config.toml
hidden_size = 96
positions = "rope"
rope_fraction = 0.75
parallel_block = true
init_std_down = 0.0255
learning_rate = 0.00254
lr_head = 0.00943
schedule = "wsd"
decay_fraction = 0.512
decay_shape = "linear"
max_seq_len = 256
doc_mask = false
train_tokens = 150800000
Each number is 200 + 20 x the weight over its row's rms, rounded and kept within 0 to 999. Layers, rows and columns count from 0. The size before them is the row's rms in percent of the matrix's.

# layer 6 MLP down (transposed), 384x96, rms 0.108, rows 18-90, columns 0-47
076,145,186,162,207,194,218,189,201,184,203,214,164,181,223,220,219,239,181,209,185,207,159,228,220,188,235,224,191,201,227,207,218,208,216,199,181,229,199,209,232,210,220,180,227,201,167,200,189
098,201,210,172,172,236,207,196,219,271,195,158,197,215,210,221,179,204,197,212,187,212,206,190,209,184,215,208,201,200,208,241,193,205,215,191,197,161,199,182,186,189,218,229,184,196,203,199,203
092,193,239,180,205,216,168,199,205,217,200,212,180,199,214,213,185,212,226,235,196,217,172,215,180,233,266,207,216,205,209,192,184,176,174,195,187,187,212,218,171,213,203,244,179,179,194,216,196
093,203,230,192,208,204,199,200,179,203,190,170,207,213,177,219,229,205,182,195,203,208,168,198,235,221,221,185,224,198,203,211,221,210,194,190,228,202,181,195,194,202,200,185,178,213,179,177,222
099,188,252,211,209,186,162,201,190,218,177,182,181,220,200,197,194,197,203,195,216,174,209,254,208,196,196,192,220,191,206,186,211,188,226,180,199,227,219,192,213,210,185,200,202,222,187,194,177
092,205,214,227,181,207,214,179,189,205,202,169,221,226,187,220,212,230,229,182,176,198,193,200,193,189,197,185,205,241,188,195,163,212,209,204,188,202,181,214,228,167,204,179,212,235,181,223,190
108,189,192,174,194,184,209,230,204,198,190,189,167,167,221,190,220,233,202,207,173,215,237,193,231,224,230,163,208,223,217,152,190,220,160,212,216,207,209,188,197,203,183,230,203,166,219,214,191
088,159,207,206,201,212,206,159,229,219,207,205,236,206,214,197,213,172,182,165,235,184,210,184,192,215,219,210,206,187,230,205,220,234,147,167,212,215,232,177,180,199,209,204,216,198,204,193,188
082,190,226,203,197,182,193,234,162,219,220,207,233,223,221,212,208,154,186,205,197,209,188,166,208,211,210,170,182,199,233,168,204,216,218,180,188,209,204,197,180,204,193,193,260,174,184,200,221
114,224,173,208,219,186,208,186,169,161,206,232,176,210,201,221,208,215,194,194,176,181,206,199,192,196,203,178,176,209,220,205,154,200,198,215,213,213,232,238,192,195,215,231,206,230,170,216,191
117,222,178,207,213,232,198,209,154,160,189,173,241,208,214,223,204,215,225,188,211,208,207,222,182,187,171,186,175,260,194,209,235,210,197,185,184,206,195,219,175,212,206,203,166,190,179,191,186
092,210,221,211,213,173,177,212,221,196,246,220,179,195,214,216,243,204,198,219,240,217,211,211,202,194,169,187,204,190,161,189,195,171,228,191,175,178,203,204,221,166,190,201,216,189,214,214,233
098,206,229,191,206,177,209,190,177,199,199,207,173,194,219,204,191,215,209,212,234,211,195,236,203,199,165,208,153,227,211,198,174,171,227,222,221,226,177,197,217,180,198,216,200,236,186,219,171
096,205,198,194,218,212,200,180,197,193,168,193,206,228,197,217,164,196,205,187,214,232,199,158,203,206,211,207,206,210,180,215,201,201,215,206,222,192,195,172,164,226,196,219,153,222,196,187,221
108,173,206,185,182,222,195,217,200,182,192,209,209,199,183,181,187,215,187,185,210,220,198,162,197,193,194,197,213,188,177,205,203,195,227,179,216,221,224,187,175,213,192,180,172,222,227,202,180
102,203,203,189,243,173,175,179,210,171,205,199,194,178,224,195,235,211,210,241,188,209,204,237,212,197,201,214,205,178,231,163,217,197,202,212,216,214,198,199,183,184,175,220,192,163,168,171,188
096,162,192,179,203,180,227,211,207,229,184,227,181,209,190,185,212,196,199,225,185,213,223,233,207,218,206,220,228,178,205,190,198,163,205,200,200,220,178,216,190,240,174,199,175,195,209,204,224
103,192,229,212,179,192,184,193,169,215,198,207,181,222,211,187,212,191,222,204,194,213,256,225,202,230,168,237,159,212,235,198,199,196,158,208,191,201,193,184,252,220,194,222,226,211,210,230,201
103,158,189,193,145,186,203,197,229,213,197,189,227,211,210,207,188,194,210,206,188,197,214,190,197,193,224,174,163,200,225,200,207,171,220,204,192,195,228,201,229,235,232,178,219,190,200,233,194
094,199,212,200,226,216,179,197,216,244,206,204,209,213,175,190,187,194,203,215,132,210,204,197,183,234,180,214,176,178,207,206,234,173,232,170,161,180,210,185,230,223,189,213,200,217,189,176,175
096,203,224,177,249,175,219,184,184,213,173,195,173,232,185,203,177,189,204,233,161,197,164,205,196,211,221,216,226,195,202,218,197,204,166,211,194,192,192,211,158,191,183,218,165,205,206,151,207
105,204,202,187,209,218,174,207,216,217,231,196,197,196,235,206,223,188,217,173,168,159,214,166,216,181,220,171,188,184,206,187,207,195,159,189,179,185,211,182,210,207,203,199,223,190,176,220,195
115,245,193,225,234,225,200,174,200,214,212,223,189,215,191,166,224,209,195,192,262,245,210,154,177,191,216,191,162,173,207,198,180,193,212,199,181,203,183,186,189,218,188,216,189,193,206,220,203
106,184,182,201,191,194,184,193,184,184,226,163,213,186,210,179,155,197,211,238,177,205,186,162,196,232,241,203,231,223,230,212,199,182,205,190,182,215,165,155,188,234,226,220,195,200,180,226,203
103,171,202,223,189,217,186,199,214,207,218,199,230,191,170,191,173,185,186,205,223,215,179,139,204,204,208,200,200,249,169,206,200,203,211,195,209,210,239,181,206,204,160,211,208,207,185,191,202
092,156,185,173,211,183,178,190,214,224,211,216,203,190,197,207,196,173,216,198,200,220,225,199,202,233,212,193,158,174,204,228,183,178,186,219,192,206,210,154,219,213,183,188,244,204,183,185,214
103,197,224,155,192,226,203,158,192,184,183,196,219,207,162,187,184,249,199,207,201,196,204,163,192,215,224,180,219,193,193,203,209,195,174,210,216,178,208,212,173,210,194,211,197,213,212,221,194
083,222,214,194,227,188,192,205,253,195,211,193,228,189,186,214,205,208,205,207,225,197,216,210,205,208,217,218,179,207,202,205,177,167,179,217,160,210,207,194,230,206,189,171,193,187,198,192,195
125,190,213,192,238,203,195,208,193,197,189,167,207,189,202,205,201,205,213,193,214,204,206,214,235,158,231,233,181,195,194,238,187,197,208,179,212,191,198,219,222,178,168,221,197,206,195,200,222
079,221,183,213,181,202,224,203,192,160,202,221,203,181,200,214,173,238,214,183,184,156,186,240,211,196,173,189,198,204,199,185,171,196,223,212,195,169,197,198,232,225,234,190,216,190,228,184,213
089,222,226,190,218,191,172,215,254,210,174,228,227,177,190,186,211,167,221,170,211,226,212,259,240,217,202,193,202,204,217,214,215,161,187,170,177,201,214,213,205,170,245,197,184,196,183,193,213
106,166,182,167,207,205,184,201,193,191,206,220,217,193,240,202,191,183,168,206,193,219,206,209,194,201,176,179,198,205,199,147,180,193,241,227,227,215,187,209,219,234,189,196,194,155,165,207,170
093,183,192,242,240,150,161,217,209,207,212,218,189,203,209,180,144,197,222,226,179,199,181,217,207,226,181,202,191,199,199,206,216,194,210,167,196,184,190,212,214,213,203,193,171,189,181,188,179
091,201,225,198,215,208,209,208,230,222,204,196,207,208,213,211,200,192,179,178,176,193,215,231,217,195,202,198,206,223,168,173,223,181,195,189,183,211,189,164,193,186,215,192,210,252,208,184,167
092,205,220,191,197,200,196,199,192,231,211,197,203,206,200,215,245,219,198,192,180,164,189,223,181,207,197,192,171,187,196,182,171,208,191,225,189,204,196,251,214,154,187,188,236,222,205,184,171
088,179,155,180,232,188,214,205,226,226,235,201,241,181,230,193,189,191,186,173,177,204,229,219,195,202,153,182,206,224,200,209,195,205,202,189,204,180,190,193,273,205,214,201,191,179,197,188,199
108,194,235,185,153,182,212,207,202,191,209,181,173,199,210,191,235,218,192,182,194,190,191,206,196,211,194,163,212,214,231,202,192,180,169,207,168,187,200,217,228,247,198,245,210,200,224,238,198
092,203,219,224,215,202,223,192,230,182,211,235,219,208,160,200,180,190,201,184,183,227,219,204,217,182,204,180,148,253,229,190,204,223,249,196,197,199,207,226,192,203,208,213,215,229,203,233,180
112,194,212,221,233,218,200,196,177,233,226,208,204,207,170,195,234,192,206,173,169,224,204,190,191,224,167,236,175,226,191,166,234,205,195,211,204,209,183,204,194,175,165,198,178,208,194,194,188
094,218,169,189,193,206,211,200,196,174,201,184,208,197,230,173,176,219,201,193,200,160,185,185,205,167,223,170,190,190,212,207,183,235,215,217,196,218,177,200,200,227,213,236,209,188,158,227,180
091,210,198,208,211,214,177,187,187,217,218,194,214,180,199,188,202,198,206,202,197,187,242,211,229,188,185,234,202,185,208,230,221,160,176,218,168,167,246,174,184,215,135,203,213,182,189,208,193
088,236,208,213,179,190,186,206,206,193,206,181,230,176,153,212,198,173,193,163,232,245,200,188,211,200,185,193,205,226,207,203,202,225,222,193,215,173,193,225,215,223,201,192,187,189,200,226,212
092,190,204,196,200,193,218,179,198,173,179,163,176,194,202,208,222,219,201,236,159,224,174,181,198,174,170,193,207,222,173,220,186,182,196,230,179,186,209,204,209,151,217,194,204,193,188,237,225
100,198,243,191,216,195,204,176,212,205,203,192,186,221,220,213,213,205,204,204,155,178,193,193,157,231,207,194,180,184,179,199,209,187,196,203,167,234,194,205,188,194,185,196,179,206,208,215,203
097,210,185,191,202,211,204,190,223,208,249,208,209,197,184,182,219,192,179,226,186,193,180,193,181,220,230,215,217,198,198,191,193,181,208,198,166,161,221,212,209,176,183,184,199,209,221,201,207
096,172,221,197,176,212,215,195,217,182,200,189,171,193,180,190,170,201,219,206,222,199,182,225,205,223,184,218,227,190,170,188,228,200,199,207,196,247,201,175,202,204,174,208,194,197,146,177,172
093,218,232,213,193,193,207,203,195,194,207,206,248,213,234,170,223,199,161,236,183,160,198,203,186,220,200,231,193,218,230,224,171,169,174,204,217,212,185,218,203,173,187,195,195,173,179,192,193
086,183,169,191,232,205,192,176,168,187,189,204,217,218,194,226,210,187,237,159,203,205,158,219,200,212,224,213,192,199,218,200,173,179,233,174,184,197,207,213,198,196,205,208,198,168,211,203,229
091,227,202,214,188,227,160,221,184,206,222,235,189,183,181,197,219,184,195,212,189,190,194,184,180,212,235,204,189,246,206,178,198,205,195,188,199,191,218,194,205,205,215,207,201,197,165,165,171
101,240,198,198,163,196,204,196,204,193,194,212,211,190,211,205,191,182,220,210,206,203,196,217,206,204,210,228,188,193,205,255,234,220,218,207,191,186,242,210,186,178,188,235,170,214,169,208,197
102,201,195,181,165,158,221,209,201,222,197,195,186,204,217,194,209,210,213,206,156,194,179,190,206,181,169,211,130,183,211,176,243,196,185,215,189,251,201,168,190,190,190,209,244,196,198,200,192
108,187,195,191,204,163,239,207,190,198,219,190,195,227,216,217,252,242,211,189,211,186,198,222,205,225,210,187,227,202,236,165,197,178,215,183,196,208,161,221,193,192,198,205,208,232,180,218,226
104,215,180,219,222,204,189,157,226,196,204,206,219,177,219,215,144,183,208,224,207,258,220,191,207,203,220,213,191,198,192,204,221,178,190,220,199,200,210,202,159,167,219,190,189,171,194,251,208
112,191,175,193,194,171,213,198,198,199,178,156,218,208,194,180,203,204,169,208,223,207,221,225,176,225,200,199,180,178,220,154,243,203,209,192,174,198,184,200,186,189,179,184,191,210,212,223,198
116,173,156,187,221,201,212,207,174,190,211,185,188,174,181,183,238,223,194,175,189,229,180,215,158,213,235,161,206,196,219,184,161,206,217,208,219,197,185,207,191,191,191,194,245,192,188,210,190
100,211,173,203,223,218,210,187,227,190,164,204,196,196,184,192,202,169,213,169,206,202,183,214,183,247,238,175,199,194,174,199,187,176,219,220,206,195,207,203,191,234,198,179,233,181,185,234,191
115,180,179,192,233,206,202,217,203,209,222,219,202,231,174,187,219,220,228,211,185,214,149,222,236,210,186,208,181,208,210,190,208,183,200,184,196,202,218,196,229,176,175,174,219,200,183,166,215
101,219,199,178,205,225,215,212,219,205,165,213,210,191,183,200,167,180,201,219,197,190,166,223,173,208,178,180,207,215,219,149,193,203,212,204,193,186,218,257,201,208,236,199,216,207,192,172,215
096,199,209,219,220,175,221,197,177,184,217,146,202,228,194,209,220,170,223,222,209,205,203,191,211,193,208,186,190,193,221,174,201,209,150,198,215,199,188,146,184,187,223,215,203,199,184,202,186
104,246,239,158,189,184,210,162,182,194,177,212,217,192,187,190,173,178,212,204,209,205,216,219,175,200,210,183,195,217,187,201,187,197,202,213,191,238,231,222,215,193,205,218,218,183,216,191,239
096,157,194,208,193,197,241,230,188,204,203,191,203,166,179,216,258,200,201,202,228,235,216,197,224,239,184,197,202,215,192,193,206,193,215,216,227,221,197,216,194,187,169,180,214,216,152,203,171
113,187,170,209,165,174,200,202,216,170,200,194,188,180,200,190,226,217,225,174,196,209,187,223,237,174,187,209,205,208,191,172,174,165,186,182,212,258,194,200,227,216,194,135,234,178,225,197,199
100,224,203,165,225,210,165,217,209,202,185,228,202,179,236,188,249,238,187,181,188,243,201,216,201,257,211,205,189,199,179,172,208,187,219,215,205,226,172,211,203,237,207,215,177,200,205,223,195
118,217,209,190,199,188,202,188,221,211,209,163,188,207,230,216,173,212,165,194,181,214,201,207,167,217,199,245,188,184,189,204,217,171,213,226,207,232,153,201,196,194,231,181,173,189,217,226,219
106,212,193,142,222,178,209,197,196,204,212,207,221,208,212,159,162,191,190,209,224,224,222,176,218,218,206,209,198,191,173,227,168,173,204,201,186,221,206,194,201,184,201,174,170,205,216,182,198
103,234,197,210,246,202,220,197,205,207,211,182,200,205,221,212,195,168,162,190,216,218,212,198,173,194,185,200,246,217,221,188,197,193,225,203,219,180,184,186,175,206,170,227,176,168,175,221,196
106,228,208,194,220,205,200,222,210,174,220,183,206,171,193,215,171,197,217,172,174,206,234,235,212,209,150,182,216,224,198,196,197,191,172,167,202,211,233,169,187,203,200,205,213,231,191,208,218
100,203,202,198,205,196,223,204,203,179,204,234,204,180,215,187,200,195,203,211,202,154,209,163,154,197,215,184,178,205,205,214,209,181,247,166,192,199,190,214,208,227,213,187,194,155,191,206,209
092,189,223,197,171,206,210,203,193,217,189,181,200,230,195,177,168,208,227,184,228,220,219,198,188,227,198,178,211,221,171,222,165,179,205,211,177,179,184,161,159,231,186,211,188,219,206,174,162
100,223,169,218,168,193,222,281,188,208,202,186,191,207,202,223,186,206,199,216,205,193,191,183,202,194,208,178,181,206,239,190,180,210,193,176,216,195,205,203,204,200,196,198,206,193,181,194,178
080,206,206,217,184,154,207,225,202,173,201,185,190,190,212,217,236,206,184,218,177,210,212,219,168,201,191,210,171,236,210,204,200,204,233,211,191,187,220,188,181,171,210,195,192,187,211,173,143
104,221,190,208,208,181,196,197,213,211,163,233,213,197,228,187,197,172,219,203,236,244,203,178,203,191,189,190,194,181,185,144,227,213,235,234,225,211,199,197,192,194,185,193,200,220,204,217,230
104,172,220,194,186,220,179,212,209,213,231,188,200,206,211,206,212,180,184,198,166,192,190,192,229,204,211,200,198,196,199,182,225,238,208,198,196,218,224,206,255,210,192,172,138,244,158,175,182
# layer 6 MLP up, 384x96, rms 0.112, rows 19-90, columns 0-47
099,203,191,198,190,193,189,210,168,167,191,167,186,199,198,159,213,224,233,185,221,197,215,195,181,217,224,225,238,199,204,224,184,207,191,212,222,192,202,204,185,198,172,169,196,197,227,190,211
100,195,179,248,222,183,185,194,185,191,198,186,216,188,192,172,187,217,191,209,209,228,197,183,202,199,203,184,228,233,252,206,217,217,192,246,217,203,200,196,215,193,250,213,176,228,215,217,208
098,176,196,196,199,170,193,210,199,213,228,187,237,200,228,181,218,172,223,250,201,213,196,211,235,197,216,241,211,200,222,182,168,238,185,242,223,222,181,231,195,181,189,186,181,224,192,187,187
101,193,197,202,209,201,199,209,205,203,175,229,211,211,193,164,202,198,190,183,202,215,174,181,232,206,221,203,209,202,213,190,162,218,227,207,210,188,212,240,190,187,189,174,190,162,229,239,196
097,204,228,198,176,196,205,203,193,221,185,198,160,183,205,193,205,192,171,246,233,205,194,215,206,189,194,171,194,217,240,181,188,218,202,230,185,202,246,187,161,207,246,188,204,176,235,212,213
101,201,183,231,206,199,197,199,161,210,179,202,194,201,214,206,199,198,187,183,228,212,194,206,216,169,185,168,197,215,171,231,222,225,259,224,206,172,186,211,195,200,218,195,195,177,241,185,191
091,204,196,223,187,212,208,233,186,222,170,219,222,172,200,216,196,188,233,189,187,197,135,199,210,194,224,214,164,215,198,228,182,201,251,213,203,178,208,226,179,236,199,185,209,187,223,201,176
085,174,172,208,207,198,183,178,190,208,186,205,194,213,154,184,187,204,224,254,206,188,209,153,234,176,201,230,219,221,194,167,209,202,165,172,189,185,230,176,215,188,196,182,185,231,216,197,178
102,181,232,186,182,209,207,205,188,163,203,190,159,211,178,233,218,187,193,230,187,207,194,182,197,185,201,177,222,183,195,183,211,218,199,230,214,234,215,205,163,200,219,187,197,205,228,196,162
110,174,202,221,169,216,189,205,183,236,178,193,182,189,198,248,242,195,187,231,198,222,205,189,188,208,171,217,226,223,219,193,191,213,205,210,200,230,193,207,166,174,223,184,210,204,193,209,183
099,201,192,209,195,196,199,190,189,219,163,204,224,216,213,192,218,219,157,218,236,199,214,211,203,202,194,214,223,175,220,200,199,239,192,206,186,227,228,222,144,196,235,216,196,212,209,219,191
095,220,177,206,212,165,178,202,206,170,178,210,200,185,196,215,231,153,211,203,182,189,211,221,206,175,264,175,204,185,188,199,192,223,183,192,201,212,242,232,221,213,194,201,165,214,222,225,212
097,160,185,263,196,160,206,224,176,229,182,217,208,212,200,202,199,139,176,192,235,214,206,172,213,226,233,206,224,195,232,204,208,191,211,216,219,195,214,201,185,209,208,211,220,205,187,174,224
107,179,214,212,197,219,204,213,170,227,211,231,210,190,234,205,202,234,204,188,213,193,204,130,211,194,213,178,207,200,201,204,185,193,201,203,200,168,202,250,192,204,185,197,188,195,189,242,197
103,191,213,218,209,173,197,225,181,181,187,195,191,190,189,169,192,163,195,178,187,190,225,205,154,216,218,180,199,203,173,188,229,212,200,215,203,236,197,230,174,189,227,180,220,160,217,200,240
101,207,200,202,178,227,217,216,201,176,159,187,175,189,236,202,221,195,226,216,210,194,179,172,234,173,191,247,196,191,197,178,191,219,201,218,206,179,184,223,215,165,203,198,179,193,247,191,165
107,229,206,233,198,201,193,187,184,162,180,206,213,221,171,196,169,202,196,254,240,195,209,142,204,181,228,204,217,218,217,192,189,239,193,196,211,186,198,224,183,178,230,220,173,182,201,219,181
102,198,210,200,194,187,200,213,208,195,181,200,219,189,151,221,197,191,187,242,215,164,226,180,203,210,241,170,200,230,224,153,178,240,222,208,211,199,207,216,219,191,214,200,189,206,226,217,197
099,196,201,227,187,215,227,205,215,191,172,160,253,168,213,175,214,221,203,222,240,208,216,140,184,208,194,201,203,185,190,198,159,198,183,197,212,202,198,190,178,162,201,203,190,198,218,220,182
096,210,216,254,166,203,197,226,206,214,204,181,183,142,188,192,198,220,159,191,212,185,220,187,237,184,183,187,181,198,188,140,180,186,213,212,244,219,220,189,232,198,213,199,207,175,219,227,181
104,163,225,218,211,204,211,243,186,190,202,219,220,185,196,188,186,153,184,217,179,214,200,177,204,195,219,173,202,178,207,172,197,190,230,209,214,187,207,218,191,184,226,191,170,179,239,196,216
114,190,238,217,187,224,209,198,175,219,174,182,204,156,188,201,188,198,216,233,193,165,225,181,232,211,196,213,185,175,234,208,200,192,199,205,230,194,215,194,218,174,200,175,217,191,196,198,221
101,185,203,247,198,196,176,210,201,215,197,232,208,183,252,217,261,194,202,223,194,204,161,166,189,181,200,195,211,220,195,200,199,190,174,192,182,227,182,218,176,216,207,180,191,192,202,201,190
102,190,210,219,169,193,203,204,210,209,162,208,167,202,183,181,196,182,214,238,193,224,173,175,186,217,216,193,234,191,223,190,219,187,205,203,197,192,220,228,220,193,182,185,189,211,235,204,188
095,209,200,197,188,221,198,188,195,209,161,188,207,174,180,225,214,212,171,209,259,165,213,201,200,201,193,185,210,186,205,164,213,233,239,202,200,174,195,198,153,170,188,186,164,208,237,214,195
091,218,174,235,191,161,197,249,196,201,219,166,206,182,220,235,188,172,184,209,213,206,208,230,225,204,196,220,207,199,220,210,213,204,214,191,212,206,168,198,181,199,193,208,182,203,214,194,205
089,174,221,230,208,196,182,178,196,165,194,156,184,188,191,205,245,215,237,192,236,202,187,194,200,201,205,175,200,201,182,196,224,208,206,213,189,193,206,196,201,209,208,218,205,231,233,201,220
111,198,181,187,173,197,187,226,177,187,184,200,187,219,189,181,223,181,222,195,231,172,205,187,192,214,234,210,201,218,183,169,203,197,204,193,190,232,183,227,189,197,202,181,206,193,201,177,222
089,183,199,228,180,197,183,208,191,208,166,209,208,212,178,239,223,196,212,199,189,228,239,171,184,177,218,216,178,173,205,198,194,188,195,191,206,231,245,231,192,177,183,225,187,205,201,194,159
087,171,207,219,155,200,187,190,192,219,213,210,187,198,192,204,189,204,186,238,225,212,172,138,201,218,232,208,208,204,175,207,190,177,221,235,224,215,174,245,184,192,190,201,207,177,217,202,187
107,209,183,205,226,218,199,202,192,209,198,202,190,166,175,201,240,158,210,198,204,204,218,210,184,210,218,173,186,165,204,206,208,228,183,223,201,182,212,216,188,202,236,181,187,224,213,189,176
093,194,165,216,184,194,196,192,178,209,186,204,210,186,220,187,186,175,209,215,227,234,171,163,177,197,193,188,208,200,220,172,211,157,212,198,237,213,172,216,229,208,250,204,179,220,187,177,229
096,215,187,205,205,206,181,213,207,198,229,194,211,171,227,151,225,189,211,204,191,196,192,186,170,203,225,203,241,218,221,214,164,211,185,211,204,183,203,202,212,169,211,180,190,168,239,212,180
093,223,192,197,214,185,184,201,177,199,180,188,168,169,211,213,184,198,192,206,217,177,182,215,201,190,196,216,230,195,193,207,216,208,209,195,194,175,216,189,143,191,233,159,205,177,259,204,222
086,213,237,224,219,182,200,211,221,182,191,212,223,199,194,157,199,190,229,189,236,212,162,173,191,211,236,205,185,204,231,175,192,216,195,181,184,207,209,220,194,216,180,226,204,185,207,208,199
102,187,204,206,180,200,171,221,189,192,217,164,216,198,206,269,194,168,215,246,204,209,193,161,188,214,214,177,240,197,241,205,165,189,185,209,201,209,203,192,226,211,226,219,189,217,214,199,176
100,194,206,204,178,203,202,237,191,171,178,178,187,201,204,194,162,210,227,199,203,180,234,171,204,211,216,207,205,198,197,185,208,192,230,224,229,181,183,219,209,212,187,186,207,228,222,195,194
103,164,226,185,187,181,185,191,201,193,208,217,191,174,196,214,214,190,255,231,201,160,201,188,152,241,207,182,194,199,226,201,190,203,223,217,184,218,209,239,167,159,226,211,181,213,232,231,215
101,194,199,245,195,179,208,219,196,160,188,239,201,193,166,208,203,217,226,185,215,231,201,164,238,172,207,181,194,198,212,186,224,270,204,215,204,219,204,224,160,165,227,201,220,204,188,191,183
098,180,200,184,191,200,163,218,185,183,203,185,217,196,181,175,196,193,218,199,246,241,198,192,163,232,234,156,188,182,154,185,213,216,209,219,210,226,199,197,229,219,207,222,188,228,222,187,202
096,180,188,220,213,170,203,197,181,190,207,223,185,159,226,216,205,241,184,218,209,158,190,176,216,183,208,189,195,159,231,212,207,207,182,228,212,225,229,170,193,174,225,199,221,197,204,157,164
094,197,186,206,214,175,174,226,199,166,197,234,211,182,187,162,166,194,211,226,232,185,163,176,168,205,186,188,211,215,213,219,220,220,211,194,211,207,251,222,174,197,216,195,201,175,208,197,213
098,203,226,212,159,188,198,196,174,203,232,214,201,189,190,197,238,195,217,230,238,199,170,193,173,192,192,214,199,199,188,183,192,196,214,220,209,203,201,214,193,191,215,207,176,192,188,220,198
102,196,204,208,155,209,200,261,182,168,220,190,232,166,204,214,207,179,166,214,225,199,199,178,202,198,210,219,235,191,211,171,190,196,205,213,223,183,181,225,202,197,222,180,172,172,211,185,184
095,219,223,203,191,186,185,169,189,207,195,223,194,189,214,204,234,184,212,210,205,169,199,217,218,200,237,218,171,235,209,177,203,186,197,219,194,196,188,206,178,177,189,192,207,218,249,234,160
101,196,188,227,190,181,161,212,203,197,196,202,171,163,181,192,200,220,218,182,210,211,211,194,188,200,209,191,162,214,205,206,234,197,216,188,212,195,209,201,182,217,221,177,201,164,203,208,198
090,175,214,247,212,218,198,221,193,231,177,237,185,172,190,156,177,198,212,196,187,206,165,203,202,206,206,203,228,199,218,223,177,241,204,202,180,219,187,244,167,183,195,175,170,200,211,158,174
096,219,205,218,186,208,184,231,238,180,193,167,219,194,199,191,215,215,198,229,213,238,175,196,213,182,185,235,171,207,210,205,220,194,201,230,204,198,214,203,154,200,187,191,213,201,194,244,204
096,215,205,211,190,192,178,186,187,194,181,222,197,199,205,188,202,196,197,258,223,210,191,168,167,236,202,205,234,174,214,226,191,204,201,176,213,199,247,194,225,150,206,227,153,219,188,194,170
102,197,220,210,186,176,187,225,182,192,228,191,187,178,218,186,206,198,208,199,221,215,199,152,205,207,222,173,195,195,214,190,199,174,173,197,194,222,174,188,220,202,220,223,204,203,199,198,190
101,216,223,182,202,180,215,211,181,213,191,168,190,156,202,155,167,190,198,189,217,188,183,191,246,180,186,227,195,201,195,206,219,186,206,226,251,199,172,192,203,184,201,187,171,206,217,205,200
101,222,194,245,179,186,190,186,202,201,196,170,226,189,186,203,207,199,196,208,205,177,200,211,220,208,188,187,199,189,208,197,202,220,167,210,192,206,163,193,216,176,222,200,186,180,214,158,207
111,217,203,219,190,213,210,202,177,204,185,197,177,200,209,207,170,158,216,246,236,188,191,200,216,182,221,194,196,165,187,198,190,211,209,223,209,214,238,181,167,208,229,200,200,202,221,187,195
107,221,183,249,175,202,198,217,178,208,169,233,208,197,156,183,189,184,199,237,184,196,190,188,207,164,199,181,221,190,201,220,215,198,178,224,236,170,228,220,175,174,202,198,180,201,208,187,214
107,207,204,215,199,204,194,182,186,179,191,207,173,215,211,233,236,232,206,204,223,217,193,215,230,199,193,221,187,225,220,163,189,214,179,186,208,189,183,201,176,185,243,189,142,184,200,166,165
106,170,206,211,179,179,198,199,172,224,187,203,165,175,198,226,215,213,202,248,216,193,202,177,161,189,203,173,201,199,256,188,153,217,233,202,194,194,208,195,180,220,179,205,198,224,202,212,197
101,223,206,176,178,197,205,191,188,154,205,193,210,157,173,227,211,168,187,203,211,198,171,169,174,181,191,208,222,222,193,182,186,167,213,207,201,189,183,215,225,193,204,201,203,174,221,210,200
096,167,214,162,212,185,202,172,201,179,170,224,206,194,181,198,196,209,237,208,201,198,158,204,173,220,206,173,208,190,181,200,198,191,209,196,216,207,217,217,193,139,208,207,218,208,223,176,202
095,190,207,212,220,156,194,222,183,212,160,174,155,216,189,178,156,188,196,224,195,203,205,165,211,180,198,187,219,201,229,211,223,203,208,225,256,226,211,225,213,202,182,235,177,210,182,178,219
096,193,207,195,162,221,185,198,199,239,216,199,208,218,181,169,195,197,218,206,194,192,207,190,207,203,228,189,204,158,169,194,216,213,224,175,197,166,194,212,180,202,218,197,176,224,211,180,214
119,170,194,241,213,184,211,189,207,181,168,163,220,191,214,195,190,191,226,222,226,204,166,194,174,213,207,194,176,213,180,217,214,241,234,191,217,206,190,206,184,222,189,200,185,227,222,195,212
104,228,207,204,226,186,218,196,199,225,215,197,164,182,193,180,169,204,183,211,220,174,202,190,214,164,173,207,207,210,230,176,209,197,205,215,248,203,187,217,148,173,204,150,185,170,214,185,195
111,179,186,193,209,202,195,232,192,212,169,227,227,159,210,196,207,209,236,217,219,189,188,150,174,167,218,186,213,157,216,210,198,201,189,225,205,191,214,213,211,221,232,186,194,210,213,243,232
104,199,221,194,189,186,181,249,198,175,172,205,181,187,223,226,182,188,210,187,230,159,165,190,206,226,232,214,216,200,205,216,188,192,194,204,193,189,202,214,177,190,244,190,190,185,206,209,205
099,186,217,191,212,214,205,212,190,190,161,211,157,163,163,219,212,209,181,213,222,191,203,169,201,196,202,167,194,162,223,176,165,204,201,208,222,202,218,218,223,189,225,208,175,203,183,221,190
100,195,203,200,216,226,194,199,171,204,192,206,219,170,203,216,205,186,170,196,206,168,215,186,185,207,209,181,233,198,209,185,231,214,211,214,198,232,192,208,165,224,220,221,196,191,228,216,197
097,171,206,180,202,195,186,216,207,176,168,217,163,198,210,233,186,228,184,205,200,219,195,207,208,209,211,201,224,198,187,191,227,202,186,218,224,209,217,208,171,180,193,214,207,194,193,205,172
089,158,188,192,214,218,198,198,186,217,207,217,197,211,210,172,179,172,219,179,220,216,205,206,195,208,202,172,199,225,186,201,228,217,191,213,214,189,177,210,176,178,215,172,212,214,173,185,167
100,170,226,178,171,207,172,225,184,202,152,217,199,193,211,192,179,215,252,218,190,192,183,174,197,163,218,175,214,207,220,193,204,237,158,209,206,204,206,255,204,184,195,165,198,182,209,194,203
093,211,215,215,157,179,143,182,192,191,222,231,219,176,226,184,190,218,215,226,192,169,200,168,202,196,201,240,194,218,206,189,182,198,194,189,211,201,217,190,170,255,197,232,195,230,204,217,189
104,204,219,230,177,216,178,226,197,178,213,201,190,194,206,216,215,192,203,182,201,189,226,179,213,220,201,216,179,195,215,198,189,224,165,187,207,200,193,210,149,185,233,200,205,151,213,195,190
106,177,212,222,217,188,220,196,187,218,179,191,213,217,159,189,183,197,204,247,232,198,204,172,189,184,227,186,199,224,219,191,211,187,208,180,194,191,231,235,171,177,190,244,186,179,213,203,208